From a checkpoint of a small transformer trained on Wikipedia.
Size: 11 layers, 13.3M parameters.
Architecture: RMSNorm before each block, rotary positions, no biases in attention or MLP, embeddings untied during training, normalized queries and keys, gated attention, value embeddings, hashed n-gram embeddings, learned residual scales, capped logits.
Training: a variant of Muon for these matrices, 226M tokens, 9969 steps.
Each number is 500 + 25 x the weight over its row's rms, rounded and kept within 0 to 999. Layers, rows and columns count from 0. Numbers have three digits each. The size before them is the row's rms in percent of the matrix's.

# layer 8 attention value, 192x192, rms 0.47, rows 48-124, columns 144-191
096:511518475480517466533534518498510532532489510495502496541504525497507504509540550493555472488493459477480528505451509458498495445517498432533473
096:500525511516476543522558459513481507467496444536501502543529473519533481515506562504451491490472497531497501517451545522505519436495537469485481
096:490504510425517499515479466519542507523491473523499504468547463532523484517499546448489499533539462515560454517473477509511559499482477492515506
101:543483500536510483480467504545554504514463464547493487515504455514506546508495493498460533496506504523486534516495520529511518487459488451483523
106:471501473508528497496509492495485507517506471476500484480492481465486533509461495538516465509509509457433525496539525498489469507526506560542509
104:488510489482507489508504508457508471480503483518481483540507461521488460502481481484504457497494482464487508542505486519530467515485491517524499
099:520508512505460533537514480498532500475490492472540487537531551490493503444489469505502516485497506493507495519504482478504560480496494444507519
087:481517466481503509488458499494442519465526558499491498465481492523527517464470510500522452498493542486476501499504499526507505510535516553496519
107:517500477454548461479536509536470505463509484508508520487460559497481457460513497509474501508517441465492475531544468505544498499502492522514479
108:507477521525474507523486484465502457544521488473512500494463470496444563507521531489494481488508501517506457487497519523483480487522493508558507
107:526494493535503538533492467446472476510500481484453495522480465500523485501471536486472512538473513508483526502478507531524521536528475479504440
113:503512479433511462514498480487528475497504486519496484519503472507480497454570509484441517511551479513529515487479499545468518487451508518483503
107:487515473514492454495537526466477512508525511466508529478519506445475563517474475505486463480528484473490514524511515500545486530478495497515500
101:492476500492508479462553512517542494480452508493523539550540499548512483481532500533487501502457503536483535520546511531498507476492438543523541
099:516529506532493511484509476511518504490503539503508507437502481480527543514508480501553440508481446497469491514508513516490526483482527499498505
104:487534487516498498524477525509466490548501461513518479512498488531512443514504485457486489502484438528500504509537491512527510498502468518463489
106:482497512493524517509496495504516500468490495477509470536528470513450513540502512484494477486546489482523517475459494504463441535526475525500523
107:476503523500477491474550497478526530458472483458479477461512534504559522541491512454516488497526499500497495500470472459479477493465512497517510
103:573536488489514495509499457524480539491464496498517537485475441477530528447495547489482483507494482472488491509540467534503519479522463524525494
105:522518474488504492529486562480512478504478527478489524504525465530537458503483519522531522479534523510529451490488512508450518513508522459500508
104:501502493538538493473477480500477438455466503483491474502495504531514481572472540492530522495541532498448486449499480526492502501541508513523482
102:486479474533516501504522525491473495486525457442512499495491517495529526507504499485497478486492483513463553501505469433540513485509497471481454
103:469482516551525508491489488489469542507489514498525519480505451453484485473507443517475504474506517524574495527513474468450481537495486515525526
115:494505453504489487480476482484548534520520504497518494477531543488493459487488471514467542463544444510548458472467449525490498495504506518477475
094:540505508583469530527536483534455496495524457533497497488524489469498484474507508453522532500518449524501506471497494548503476503520489521495521
102:490494481501520534505511469500473480460528515509517512519513497514451494487466451473538486516484473506554469538443540461526513479502531457526474
111:552531458498522481477525531499447518450541522511463481492503478488481515495542481474464533494471486549548528525517502478499538513471515500501508
107:497534491491529490491509508496538483482491532459508500533504501474552504496509489514515474452494507507496530467506507481486497492516504465486503
105:516490512509527495506504468491513505491474515481482515538487517533498483521491518509489531529523491505546484545528529486492509467480485514478468
105:496498432477520486452491485512519535482529477537521534502503485498472521507445469483515497478559473503523522512473559468495459496453519524504502
114:477510469466494460519491460508493500466516515498521489525490487528509489496489469498550461513546486479516471490464452492506493497484511484477495
092:481475516500543488496502488503513504455485482504467474476517530512510522522509475529515490483497531503534523503490511462490497507523489494482498
100:472473511485519522459482483515432485498528479547491487554511515486510458486510488476490526470471467501547485550483532479470516461505506475478504
098:500452502487483469476486557522506493536459473489522478502496479473514497497496468499496478502474494527498476483509485498464485506537501479503503
106:547529442484535571502485496543483521509523495518477532531534509497528462451524503514518508499469477447511481481497504499473518486481502466493513
103:482553474492522533457525479474475525515524517500516480517490406465517458493498499477484476540499533447494465460474465471508474456507505503455476
103:488502513503489515508467451494463492487444510489505517536499474515485472497521499461519520483516526539525495516511514532504542502497454488541502
102:488500491495481472502516446529442497526477483555505490538498506511509481458514502480476524470527454478496490494485518499441501500498555503490500
103:521458517490505523548501539475521462480475472506493519529541465523515536496491497493472557492469479510470508498500512504474523520490508487512495
116:501479500476457465536503463506532505550506475489516525515518502441472513477489485496452488460497503471490492501525533498497508500490494533498496
117:519508463516493466458536500526514477552505500495525513460487526515498509493482537500499540496515480487537509531523462551504515485502509520489512
102:494512509519495492452497494526531491534527485473482491533496520525543510518487496531451483432486506518505527535536493506515499484467500501474506
100:459464488510500425497510498487485487519509531478515456479514509495539538509504531503515505497508525509483488461542498507483483482472502517505472
095:487521514523492466531507495495497484485545510496488513514533495473487460496480491510515493479498482518520486534544487504497476495526511516482567
101:507480513560525483532512536503555469498533509522513492503465486468506494511481496505519513495510509482489511488476481436509473481451534512478511
110:494494504473504497480496490490482527477485485475524496508524497473560485545508515504513545480464518535492546488458543498456471498458521494496523
104:482496462502484508475516489503506499477526466493507498487482466462442510478500509502478467482519493527541497522516492494529495519462492484479501
111:473461482480502490482518484484529467535475526510501507493472481482501520501497519479500493488475495528505501492559529440511465517506463507485497
115:475494492513479468531468507500558519545502504439461497489480494467480536467486509542492457504522500512461489522508486481487503480486499506484492
107:504537497498568515484486489518465516496503513511464490519492485497579481522491474482500477471493486512552508460502452500502505463516538501483504
108:559477507492538502507519525477460528457547516511518497445488506473486526537550493502496512502511532465494451517497489504522520508471545499504482
098:463520506512471504523492505511488524524471514512505470479515460443434499543516529459512475492441489483444495513554525474496500473505519552506456
104:522533483481513504504529499547485490487543453459492485492503504533492485492472467534492490497458494444507535515508505524525512494504493446495526
099:506517475487501499505462463507482477507503486480510537545506483475493500475499505503498498455496492495515483510509488471479470499492510494489486
109:469475483515457552500522529487578500514450487526514511531514484506494534424480471495482487466508459480533504528462469504500502487489515479509502
114:489527509506499457506541524501435504472514492504481513520444506512531475456532511529550508488509515510496472499478529457530506469515496496494479
095:552515497497497518526503473512482517550559532461486543490513451494482491517527496490513483523445502536440490474521486488487520481501509496481484
107:492498497547519467513505550514422510543516504479510493482501481462505497530517509508529481503436521475476485472502505488508458508526512497501492
112:510543499479499510468484460518548515487531473517498554489527512453461470494490516504502509487478514464525462524514446488531481522487521507553483
100:518558499549487485502533489528471516499493501448488548539526509514514478541528482501484504514498464491521489478495527465527456491484492499452495
115:532491518472497478472481518483456501531496516499531467496517425461563530492491474446491445495534526535458520459497499482499524504466490509487508
102:536507512454476527498481470481515492531489561490518533505523503526507459490493481537538516505521553487519469494506536485517459511509512496549444
112:524502497512471468516465521478528505519460513508528504504450516486487526494510522516492561505524496502442511501449488522480503520496514482502491
110:509499521484466508481501516523536473477511436552472468458510490498474481505555521527527499486459464482530497514524496486496482493505519504443529
107:471478530521523479499465500529484498502473497476475465490475475483507467475496541549544519496469554496480506494530519509509488497530531495488492
109:488474510491500478496489497487503493459524493498508515497528469466484524495501486509495523508551451486509489494509524493473526528529527455469493
115:476442492491537494530527507505495465459530482498490503482478481524502508502499513544472536519484457523555480501519495494465505518487495498519515
104:543498522511509480452539524511518534519506473472496518466539521519534473524468513474505516534530508506509456515519536478540510508476518513531473
107:470495508516520468523514538526489492499489483425529454477534524478549512514501507495471490482500507475507492483463491518511516494482490501490520
106:551504523490494448505497555463451485519501554515478481486491470467530498500508499573514475468522498501468484499489528505507524485491517477496480
096:492468460542517467534490509482489483510508523472480460502514504550496492544538469496537505498519513549513499479500476475502459471487483537548503
099:509487490465522502482467489482486502493506500520470513469497444448494486498525515543492483488467468534525502509480517511470512507499474493465530
100:470507523518517498450498495509516485492441504494473492502483547494494527501485484485474520517482528511501534500522464502515494479527471538460531
104:452495516534538502514506469460482503530480502460478459506527502561496552480498469543511469477535472505494558468546493500563523507536455494483519
113:522531513482486482483499517514498496510449519477494527498523497492474507506535470524526490509445513523586462500509489461506437484516485546493479
105:506473479489495532504539520492422500493533512476540511558510527499505450507538492503480517523457497483483500510496491509552517531488476514469509
112:504499475508501533455512528508524514535459507482516490499505486467487470510504478520481526516497494459521494525468489485514518483469497484489509
# layer 8 attention output (transposed), 192x192, rms 0.442, rows 48-124, columns 144-191
095:511467482508498518490481523496500456471566520439533514553476521487488514490540505546496475489488490504492521514526500513514528555485492506488556
088:480448510508473494477508518474522535495486519456499511466496505491454548489539462517497508534495509483500510553506483504484493549520534524495560
097:464521513533476505495562535530489558485520513487482519480521520509482474510460489464508480520505513466465544512469498524501446497484546483488525
102:465495489520474518486564501482494509483511503473498523484508501476538499474513471477457500520549528521459468480487488496458502478495482490470519
092:508529535485501535509492507493496516487505502536455451504532503532533512494509495494520488511486465514509520488463503494495474518500506534498476
104:552518488479522467522482492477563484507504518499528451485532468531539511525522491518498527486471478508510536485475493519452515481512493501527501
093:484548483493499515488485526534501525504530519490495485502478505458492517491538474536489556490493516467499463481476477484496502547534490472448513
087:527453512470506476525518494492493529478508488491456490488503519480517530523495491475466512491519505474498512515511522483497498498464471505537436
100:467501514474483493516464511496522506499508539530517499511503483540518495518529516475527493510519513479505547488520483503523529509447492512509485
099:446462516532441523515516497504496489453540459479504475454508518491518516498453530496482499538535501551518475532469531517503521503501537511512479
102:507511518533510493491474509508495497509504495498537530526499491545484526468513468475517512546518499450534463519495557555499437498516513496490528
115:484509525491469508498524454497468520469489495502494508460481514513512480530515477492517469499470551493500520549506498469523500527514480545516517
090:514505521512454493521484527492542478440489516499512469522517488504491514482488430468494503506502498515455562503507478485508513507469489503548506
112:494494543481488476472538517499511480475492482466495470449498488530520496495465505527519515461518523485540494482498433474491535478461455535461520
103:519515547488499516461460502496534504529495473500451490549490500537467528489497513480514489512499464502469566483489537520486491534474477502519511
105:520526497456517454501505505496517482518477494523496534484476488451465501447505477485484520489500503490539482491511482461492494482544450481464511
106:543501513522518524503457493509480515489516459478476516557484477524487517513503498431520461493531500492533470513489531533479519503505474515458516
100:496480555500512542515490521537489493514518465494483528487472518499482496548518496488551489482454505475459503466475515502478488523536491500478492
102:507510459498489493490539540495505461501500504503502478497502485501456502502488500545503501488515489485535466484507482512522474501558517501495527
111:520530570518500466460531514459476514529453464490513506473485509488500463471483519500503517504493518490559481499466519505481536491481515481495489
107:519499506517530521498506491477523547500505491483471463505488536482560506483459461490527527504512515487468498480485505564521453457503476518484468
108:485550472539493512510480536477537504507462491543507496505534505519518509503479454541511503458480483514482459465481496515499533470503506504511472
100:500489533493487480511460509528498506481474519531479485510551483478510536522502498506523515495476525434504519531507484523533501503492494469561511
120:495525451524527491490519471526500537504494515475480508495532538500538495538444479529486490530444529493507499525499544504510495548458537514542491
096:479470453486500537499477455539477476465505526467458477505567482493516476509480549522485506504506484518481520467480478527530494495453505516480490
102:493518506523531501563522468498516481527489456470521476527513498491485452484554454498517462476492483481498529478496515548470464499502488506494527
110:514557510522522520519478501462512515541475494531505521538544490487494486468498478492466521532483481521515509517535464517518519509454445514492505
105:528513505484492472514498487527444500519493498491499509549484470521496594549488486500525509465497505519497529496516542481485498484482505484496522
106:529487511525498546521477503489517504503533498497527527491496509461533463511498472479503485519544507523461431470496508507490508519528476494488478
109:492548460510480502517486474476478491497474480509542506524512495519483476540554503499510450506517514493495498476492484538531462550481520534541536
120:526531501472479501511520482543464480475471537473479501490473516487471463489536516518504485478508463498516501494450503504564527490447453513539493
101:468513525480494520506532477510462520503526508541467495495450528521516497475502465477486535504503566506508494515484477485505509493470462470496503
104:500510510473501476523482478519513510503471528513496473511548493491479484505522488546490543522490452521523492511503519524541515491507496482522532
098:533496506526518522540523539490545526453494525542514495500441500459477513499526500521483510488495504499512465536515495483526522459495491463510516
093:508482503496511487521481490520542457477479493495467487506512479489500482492508525513518504517511436508513522447543446525520529504484507541549506
103:552500490464517507475508484467493505493500512521487487505460504511508486524494499507525493467470491485489516484517531524500515510541492497546498
100:522474519468530501510508499532563515503507471498498474486540489464518504528516474494536522514478482500504470544523500549519517502540513557467504
105:468505477494509503492547486500510499529514490529438487458516476557500467518525493517464484491517523505552507500482523503540475503442515531512529
103:546506512497488517505491533503514496484459479486477483484536487523466486470544504457479531512531539455500482511490480522471522486464543524500526
112:515499448479505502461515490520473482479520510517521486465521514541504534540470490490499497481530517491504431522504528499494476491479574514539479
109:530509479475520521512522520514457489493522541491502471486488509488549457478480519514506486538495470484435514477444513462518484547480479516488496
098:501496476499535508520551533534530496514492480498506511491522517460474473516464487495442488502474475490492499437526526459508498499498514487511483
104:517455502513506462498554510451500509461476568511528474522512508474482487479516493541538493493516542468482493491485501521551520495551491506505478
098:538479483447508523510530547527548488477487566494467493519496496487446467512499530488466501509478502501556496526517513459521479500477524483483475
102:548495474455480513543548499506470491500525517524513494525499503473544510489498533490484484532517525520498531467544504491522455502491493496468497
111:516484488503527508517497479512536493487532508505507486537519505474530502477522508515540500506528491490470529531498512541496512481501514521501453
099:499496484491505465502459501521460461468516491527473462555509473492538513545483525500495515579483459519486492521512512507514473567492495494541493
110:496495481461522492505513500527438496488547500527568509486518537482529473481474506499502541485478501508484523519520450496491519481461525464514522
114:465460503509514512479515488464433524459510503468529513510449487470463484525482520484519487471482535511451478528510539488469484491495547447494505
110:515491492541531534467495475485549530533480514506524494516461474478516470478471471467525520496497519515517498481561488489525471526502516521526501
108:500497493528483492512503532472521496504470488499458524497469528508525494509487481487467492584478506493512516493498446517559459456501463512531515
090:515494523519543499495522544454513512518517480509530486462466487459490522498500505502449511487506462528465492582489517514438500488507538493495494
110:470531509502467519502501490499513468510508492460495528479503475511461512470480496481507471496469457480489453446530483515519507514489480520506469
099:495490510493550478514520497498520480517481460530496498506487487511488474476466530553476522514472540512502473474535561526508517532493489496446510
104:500513510522499481533515472482460468483451471533451502459498480485483529529495491524456498534502531499470476509509510460449540493526545506555496
110:494508498503507468519542533500485424481504474504496516500454509503489513507526513513501547452492479535523442488499475478525480472497514501470491
097:495491501509495454458458500510508484467505522470511487562498503522483531489528499482509502520499484520466493483515491529494517485503489501485534
108:510514491537522451511507530472509518492488493531532481492455481484506504462539506484539519506467423515520505494513511500495508493507518470492513
099:524482489486470498500497514473500474500535515441469475524506483523481516525481497522468533559512516424495510466511490523470463542475519476521520
100:523517486476490493461476517454516491513485502523486499483470453574501489510528515532467487501504510492503487515484489480521502515512503487492481
119:481473508490486484441464515474517484466486554502512464505457478511497477492478480457513528494485536502501476493511499463464476504530484519538478
109:506495537462520436459463500480500460525486504461501507517511493455497502531514519511468490490519502513523531499505488492468476506518494462469496
115:485471475495532501508501511484488486533495469535495525476460548463535566508498528528486526477524506491543490514503543506512489450463468505440482
114:488496490514531497476513470505506507484445478490456491478493451529469522480523478528517509530483450505500462498475473481490497529511498504488506
087:490463483541484485453522514489487508527535535536482514474485472464505512488463519506498541493528550483488540514502518509527543450513533431504547
113:499525554534501478516481495474497475507519502486497532563477546506467487459495528518451570499480535478522484520500535510516481537482545507536495
115:507505485478486491500488467490513552515479454515530516498519570521535505477505520487491509529517505482525532529526501548502478465491490479513494
095:507524505476502493507487518486493490478541536438511535525522490494508475492509495490526511494504538501497517463471464498530477506517471491498488
105:516520537527468534501549499464442525494475470491473507435471521545508502516468488475515515504492514455509506487458553477495487506525495531485461
099:499489498489493445480534531507484500527496525462494501509479519487494522474484496506489529468492507498482524495527514496526484524474477480453438
094:558476479516500522462503535492534518469499509498525545527521492475498508479522486556551494498485466509499538483486526504545501496532481498480508
107:498483502503504507470507506513516541531496478565511492526510450480511528489496495455517518528484452477528556499507494524494495532511489472490519
108:513517462474501499499545512530438517476475522503480515513522471508552513537505503516524466488546518471482503543519490468511479488509482511493465
112:469517527551516492496484471514494493484518472471510480472525499476558491486473472535493501452481502517506491488494531470521543487518496507531458
097:560525496478485497465512446503539539514481510485534504548505470478503535536543505541528514526521481516510460529537464470508527535531461506454482
113:506474509472437494532543513533464495476517502487518475469519520541514490500468536483460515486521497507535451487465443485511484457471504524520476
109:530505508482484514495467465546500531494491447487475500477485511492531498524493485540505547516497500483497482464476490510495471484493509513467523
# layer 8 attention query, 192x192, rms 0.428, rows 64-127, columns 144-191
097:535531490502536517452494475459480493502502481502522448528478484519511527498528459443531535460475493476511494497501501507506488529507526515475507
094:503478498468515530504557514507535521525469531481511512514493510505499489509465544515507514527509511489490496472479499493507442485498519504508502
109:525488499483532511449547488489543494525491527501530471503495542525514518513496479530511508496471439505501476471486479481504440516496514542539500
102:494474500486490503529534513516519541518498517540500524499516491443503529484471506524502468487492531474507460548527524512470477493475518434468495
127:506477493492526506480567517494546520538495509528522484481496511474490534506496530512521498465520490488521460485507517514473470479504502496486519
109:504500492513509483517526510509474535508500495518446532495507474489496506504498471489515487500526526469487530532517548520493541499532506456493493
130:517473456486552539443534507500494483510495515479516501469493553489505540519492496495498490466519471508515500462465537476489490535512540501511522
124:512483496493511519518521496504490515480502496536485506479469477502490513526526507499532456460529529484521519510496520515464525451510513462531498
105:449499504479497452493487507526485495476507472512505505502513471482472520516512514504514500507469498466522505587511484500467500455497490472487474
115:446498519508495509538496492513557485521500480463513502483517490498515470474483494513532522521486509528520487502503457502488499505515521520466477
111:477495519476466473508496516503503543491521514513505466516538470459496467509487511548528486517447481519517469547490475569477527515476524526514502
118:550491436538567522469519514482516462502480510488476525507481480478510512496508457444473490509534461527473467462519541482482472510498511509498517
098:503524478573476575516532497468537503518488486474462485507497516468528456510476489509495493477443493488483502451491492507513505495529495500512466
093:483496508510478465484526501508445486475495535495445478511511537523520554506469491482561480503511481505488433530534511502508485521529507507521462
105:517510452496491449538503515508484498467489572547500506528537513487505520499465488483471528536508479498477524488516485513474496510467505496528512
086:541487459535533511462495482529528490471504512567458495497481475508478520492487542485528487492516475495494511505512517485531456562527498509463514
097:511491484501473484466441491462523506517514474487493527503506492462475502489463519515498520524515518489544548511502457503477509508490544475524536
104:512507489497512521532532476524523492485550493499561507517494445522482517492513459502526493475517462536463449487515465526472511491490463498514523
090:482471516482502474501459520490469479539509535503538479494531522488530495523494489484503545522522555487533505521489524540482493507535480486516509
091:466513492475458487509523517488521502536548512547535484536512477506492466506441496520469443506518538527473512530545512523460520484514504511498507
101:521473456483527498496465490490483508553516485524532483484483504459514491513474521484525519470473499523510528503524488515522539511516496424528490
088:488535496503503511502512531520535484481497483525504512469506494533482498474520553515500497481451445506563485493451463501489487483479492520475517
089:441508498511488494509479509492476471482513538482498512512484490483476461482516502523492496509497481494486561493489508476557493536503473458539470
095:504507494502509531492487520475527532543498494521520506513505536489486533506450498480487544520514496478544479484464486523520502478525502557523528
095:479476473506468468494581538509489519506482460509515507447463528483508499479485484497477513448475472545513526506501517505521482459471488475494516
095:491488490526515444517547525512480526517474519483505514501496532479492505503500495468522499473495507453541508494502492500528516488474506495531523
083:478486474474491532487507546507465520492514487538510538504506528526534506501528546493507485499510475515493459476479557512535460504462482490495493
098:499472506504499459518491491495538492491502497544466488544511492502476496499550491539477510495517477492475543448557496514501496513525483521561484
086:507544481524542487570514524476455503502511520529494483473545506484496478498486495497554516462482479484526544547474530489497486515544541447504492
087:490476499477495528528496500522475470506506477515487470533498504493547449509518537476507482478513457522482509503518527512460522501535508494502467
085:554534534509521520523506513484529517472485538514514500523488541480475543482469495464455516520536493538470492517495508512542470476481481457481519
099:508495497506485506511482479534530513464480508533531439498504498504526464485485488518475515512465503458492466519502502523493519456513468490506519
109:518511514465483461472491504491517501528536467487498503522486492507486465472497508475470511481502473526535484522515513498478490505470525516463491
091:502520480499537537467505505497504505525478504528479511482514518504513496518506481525493440527490479499516517534492484482540508479525479477489489
087:485496547495502479485493495483511458526508507493490511500484478487469494537524513466527516487503463544478540513493505482496488479514496527458515
101:482489476470500459510516509518510519525505514499508483553506507567451537512520506523474488503538476506504508501478514517512483499505519536519521
087:514492522509518483524479540496506494482451477500492481487495475495498524506466517506509496523478508531456445526512511493454547485541505504503513
085:490491481501504524497455501483527508469550478470490499465478520520507530471461448504499515493492516520504499448501494480548502495520525495488467
089:554490506539481510490494483476482499479486489487497467500484487506490475521466475507506494500473488462497521519487488485500512487534510534507520
097:497519519466446496458509481525511490504471432473495495489449503540522489518507505518489499459492509460519498519500454510538517497512523524506458
086:476486559459507522508471487517462532512506459503498497513498543431503496466450523511494471488462504483545468510455486510482539500500480507501519
095:489483483492491480506459463505483512519521543509530514548499507485501514491503494507507540512488491535525518575520536479435563484521506476483499
098:494546521502510520532522496500513490490460520457542502524546487462482454510515462499505561507485493478456514505476512491514521492449520523574541
091:453492483471495452482459514489510482513507488521453459528527497499503527526466524528478488496509462476460476501533493563543469482503497475498476
089:496516521476525516485494484476519512452473530488515483506565505535524516516441503550487469502494542498506492507487460482443504510482502497528493
093:512506481497453487495518505523484517515484489508412507464515523481480466518476492467519479515500482495529489467478493477519493499473469510449477
090:535503544501554517487495513517467519479491507508537559482518509523526483488490497479525529497473513479490493504527511473465491515517448495465513
096:493454517454473475486482479521484502495488478525510532485477521489509526547494513490509516499516531475503535490497549470484459465482516489513497
101:491466514477505509451477512495525534494532502486509525522510516495485524521489471481491514524496480491508512516577529503488475497465510517475511
085:540479505513491517488479450494515523446485487503538491522525499475502491464502494481498526466472560490474490506479478486499529503527546529543530
098:478519542513493507505444493491489475446527521492535506538498510513468475495525506491522487486486502525511493500510487526480558462520526468485472
096:532549485537504543484497490513518507488469489491501480491458489513525465491454471517488518498514523437519477494484495480527432492546511544503472
093:476508502495513532548492509539488488497476486494492541511465471491493469513498497511508504472474502511492494492520471472493537524499538517516480
101:501467490522477494522466480538484507503469475544486505546477483508477496471526493511523509544456474525537524497523532502492538541485539498473495
090:455473531531484502528475446532454474512546489469475511484509540482539522491455499492509509491495505480531523481500548542504507489469477518447504
093:530477522484528537477487493508524505488492466519521483515526484492486464504465488511508506518524490541534532483520521503498480546482522515532509
095:492479447519506461514503489477477511506498467507495497492541508466455537470479531512528490549521511504543482510513524546493486527465529508514492
098:502524479544499493503486475523492502522527480473487518513478533490490519511537506538505488521484447520495511532517529515530494491492465507444500
097:496539495561522534544472517490508547482512439489475498543522488468517488476521465509464537498494492498521455475468468561527541536500489503518496
089:536533477525524511489505477521457513496489530477498463512498488479495489481516497523546506519473488467480481501481482514473472532466468539535476
104:480466471531462462497533488474483490488501548485522469501492537503503485498454513513520507525514486504486452517501515538546487486482515485542525
095:494527479508520526522523509466519471493527458498488538436484520476496491469510475535435499484518526508493471485473499479522509501483512522516515
088:489477553486513509521495490520553486518481508499458469496532496506536531477504476505517491493476492458496486452483499484517575475514486530494514
093:506475509489518483505509462479496472498496476476494460500491480531489463521496493466506483467525494512500521440469489496524481503452536515488501
# layer 8 attention key, 192x192, rms 0.441, rows 64-127, columns 144-191
087:459453513468510455534501465503576467465490480478449532470513495525514503472480470450493509506534537472488507472456469500506531500432510497527520
067:523531473470499470525496526534491512482517474469497486492503496488511494519481535524450461486495505482484471541523505499512485503526479515485516
102:506515493487481539509488530513423502518549472515515462520493466489458503508521511519462500516506510535504486490491515487528463450568483545463467
087:510459449545496563523493505538437534481506481503526488535488483487502501503518511490531492494526500474497504450503546508485459500486485436515458
096:488493456520521520495506505510508504440498458515488521507485463454479535479506507438512475526513489458503485482495484504490496526464519442555480
117:485479485533519472495486483458542519502475545496486538478523526468538468501492496482546510457522505461492482507494512522490517570484521457528550
118:484499465524532488473491505487515508481500519505487522474465503466502500490526476476518524484492502481527435523513495530470516547467516445527526
102:528516473566506490470514519483516475479465468500497508486476480504502485494534496497531487466502501520489497509517506501496494515497535442482527
116:502507500488472466538514477501463508520500447507491489515531490513487503502459535483493502547469473539490568508472515496522526456500458538493494
078:531528553489498486522496511553515518500459509525512484498547503479523491524416522521520488517474471540518504483525505524531506474513524548478476
084:498480501477522529501515531495502443495489536479508496506534531481537526520472503461505532516506496511521497477489514464481498515504534555496469
146:487505466518525544469473516484523496493480515491494508495475514482520494519494481503542493480498522478505496486524487494473503579507549463533506
087:474459526480506457482492482528487514485489525461497474514518491513480499485484511509474519483536506498512482517504502504534511471527495499482426
095:502520537518497468492437502484550477503504522526533479539509552507488478464524487480490527517498479472514523511498481506522530517462487509527529
090:535469514495474487469478516479497516467538490466469506506455531509514503492450532495521459551509519529507488509544518480479460507486531507538520
095:456525503459464434501523512523504529496498508496456511519469526506544527495497478507483468480519489498520491530514502471489532462502478546520466
097:503543457536492546508505489519429503528513499496533485519457506498492482516530474540498508496491485442565523533526480506480472506487459480500471
105:464470486464529501439497491500522493469491528504467501494507471459448499536505502471457483524494523501510512565484506516498539466471500500512543
095:522553510499506493523536475513491445499481528487548519479517505520504508476498501522475519494486496493519488517525515477522522566473555547491521
090:535536506495514504507474470506486525500510487471500483510488487521470508482527505505483531506495501530500506528490512508486469488462567505502519
097:494516542529521491534499446506467514518490500502489480527506527503519490497447473484522502447535541523483517469441512489521464494492527518503521
087:507519498465530492522521504548556538518467466509474480523500507503495485522478499519477463488486461481518516521508453520478515471491520503476568
085:496508441553497503499504511462475473534525494519470507507500483537490482522490513522504502492514487529469496497454529504523511526529530527475500
098:506523480520483512512486477466529549483528478490540439478481526500514474481502493507486499510497544487515460482480501496463478483482481512538520
096:456472533492529538510523540482554524513513528495547487562496515494506530498485503469493494465509487466498543522494525448485520476503518508486499
091:474509486502499492500503494489471541493484531502455532496511511511564489505457513463506543493500481504489548480522500477470499534508522504481502
094:552495466507488499435500511509490453552520513491489539501430506486506468512481470505468521523468553510499469510496494479485516492509459492532492
094:477509468508495485485513481495487487481497523491450554481487451513466543503478538528483490545515499503473535502482523575505498508477445490533502
097:502484494527506509517506483529446493480455462491462477549537489535557485507446447529481477516554503525463483494494511513546518476505485521503461
090:517463478473525534467531466487533526491529487458475497520523505527509470482472501494511477501472536537485555525508468493524517535499488474502553
084:445479506487480430545484528480503494480477499533495495500510483491502500460470507527463505543530496475503458476458499498494469517477503472504472
085:541469514519493524540488524483504454539492480501546470502503475531532506545519500478460510485508525487527518527474525505502456495466520486555506
104:460499511503475543497534460496503463525564542463523490537497518515511485519521484513500475551508492514546480478508451496493467488493517527469472
088:514526504481514491499512484483558521463492469492447529477515505522491507493448533516496486537482502523499511518479471521510490475517497538502519
099:501529488483497487519476511518507483485515459499480538506520429503493536520565524476493479539511522522556502540477490509546502497491483468472495
099:508547513505510494510501529511452498485494518489513502508526515523508513478496471455530481526500522498508519505476517459507500464481497520488533
102:531490506535538517526469499544525515515507439499464485484514503516470485495521506457518483500528498486495513463494536512539497488527498488479502
081:504479496521478493477473519506498466511515520518504497527464508503520548505493455491517547497493497517490495522499464486488514538553478489476465
092:516510519471529466546476492530484472523504544485476516536519524566517493500550457464475508491484495466497497515491576520527493459550485546507492
095:485444464493558518464514506510507515506490447515483476487502516497496521520489514528526484448499509480528505487500459494473473499503463491504472
091:499444514508469503509508477470564497487486473515491513484471496553471478494496470495491531497514463484471498527517509539469505506508467518497502
097:478476462515495522479505494541448465515538509509487494520507471517464539517461467508507549514537479484497512521534475518552498538446506521489477
092:540484552508505482542475483487499513518531519484539506470476500517518493482542518506504474547495483486496561533509431528495495479523471458455476
087:514495496550512505509503474487481479467505500561526514492440587501558498514493551501509513514483505494497504489486465483505528496510475483488486
100:548519516478528493483506494474472476459468552548533463514551519487492447493505490446432512490490461449502489502484540494527514500494498545521525
096:460473470466512533509468529556491477533492468477527504484494504534483487506494508488500481474512469537488530511498519518483476492535481497494464
094:463515505473517505549500503493540477508514496506413486511483471497500528530502479527472483495483479523502534521503530508467529474478500506471503
098:507470489482504521476485497455528494536504482484495543496503538518492509515513514461518485480491503522459530446504495485469529538518489454530488
096:462488505538512528478516466499483512515517552523555494491483519525521508506514472470502557511484525505510476507509492438512501535472511470536497
097:504499536507486512507459491539507527511570525488504511502503508502522505575546471576523500449525478467515506536531476524475485502477483508477503
092:529512514493508518504495490523514510533464481510481498496477470519462497553525483482518496539492536511471525513475485500530503478495554490481475
100:472497460499501493485490559514501505502470445483461489500509538557533523450514491507511504495497478507520514442528543500495532493532479537482482
112:495515532555492525455513497493495449524516509492478487474487480530492530536504524508491478529486530556471522495535511516490528489480484528484497
086:505498501525491528507502497510498453518522524454488461536498496495470481466515538508502494495550467485521468485553545545499472483453512526563515
091:534508450458497482503512469486552510507454512486466485532543529473495445537470469464510534514474502493466517505475480511515488533478478489543483
099:495479519451519496554434487499518498483492552486510449539455511512500516488524486507487488555518496479451509560554516497494508552478515496486530
085:517482499530526538492516497511480492426520537454479491462500542485524477489493526531500525543458464498536465518499496495492490511489480474470530
091:478495498517549523495543494508509504482509519543522511544485488455509505492514525530476493498486525473508462450521490594561488492509490445483497
079:511493467500471546493478485557517479506496529467469520511507553507513467500517517522497493501509494511522520497526460501506513491463484533545475
090:477475509507519495498534493463480516533501513509473401475507482499482468496558506499453476522521514487528527505491560528525498492521508484510482
097:460488467488527483522549473478428473525519525523539472510500512471548509549507524533511484488496522461529517491522533536512496553536514476501474
093:468506501498444538482487486521509513502522521497500505474492509443493501472503520472492513534512519474518491517495486537488504514522532511503509
085:511495491511490486515472484479573471486527524516506502503496482466480518470519481510488558503475471549463466521504506529504483499517492480548509
090:542490498492492522483494464535517537468511489489480540471472466519527526508541495483520533514506547501482489494499497479518506527527522505493515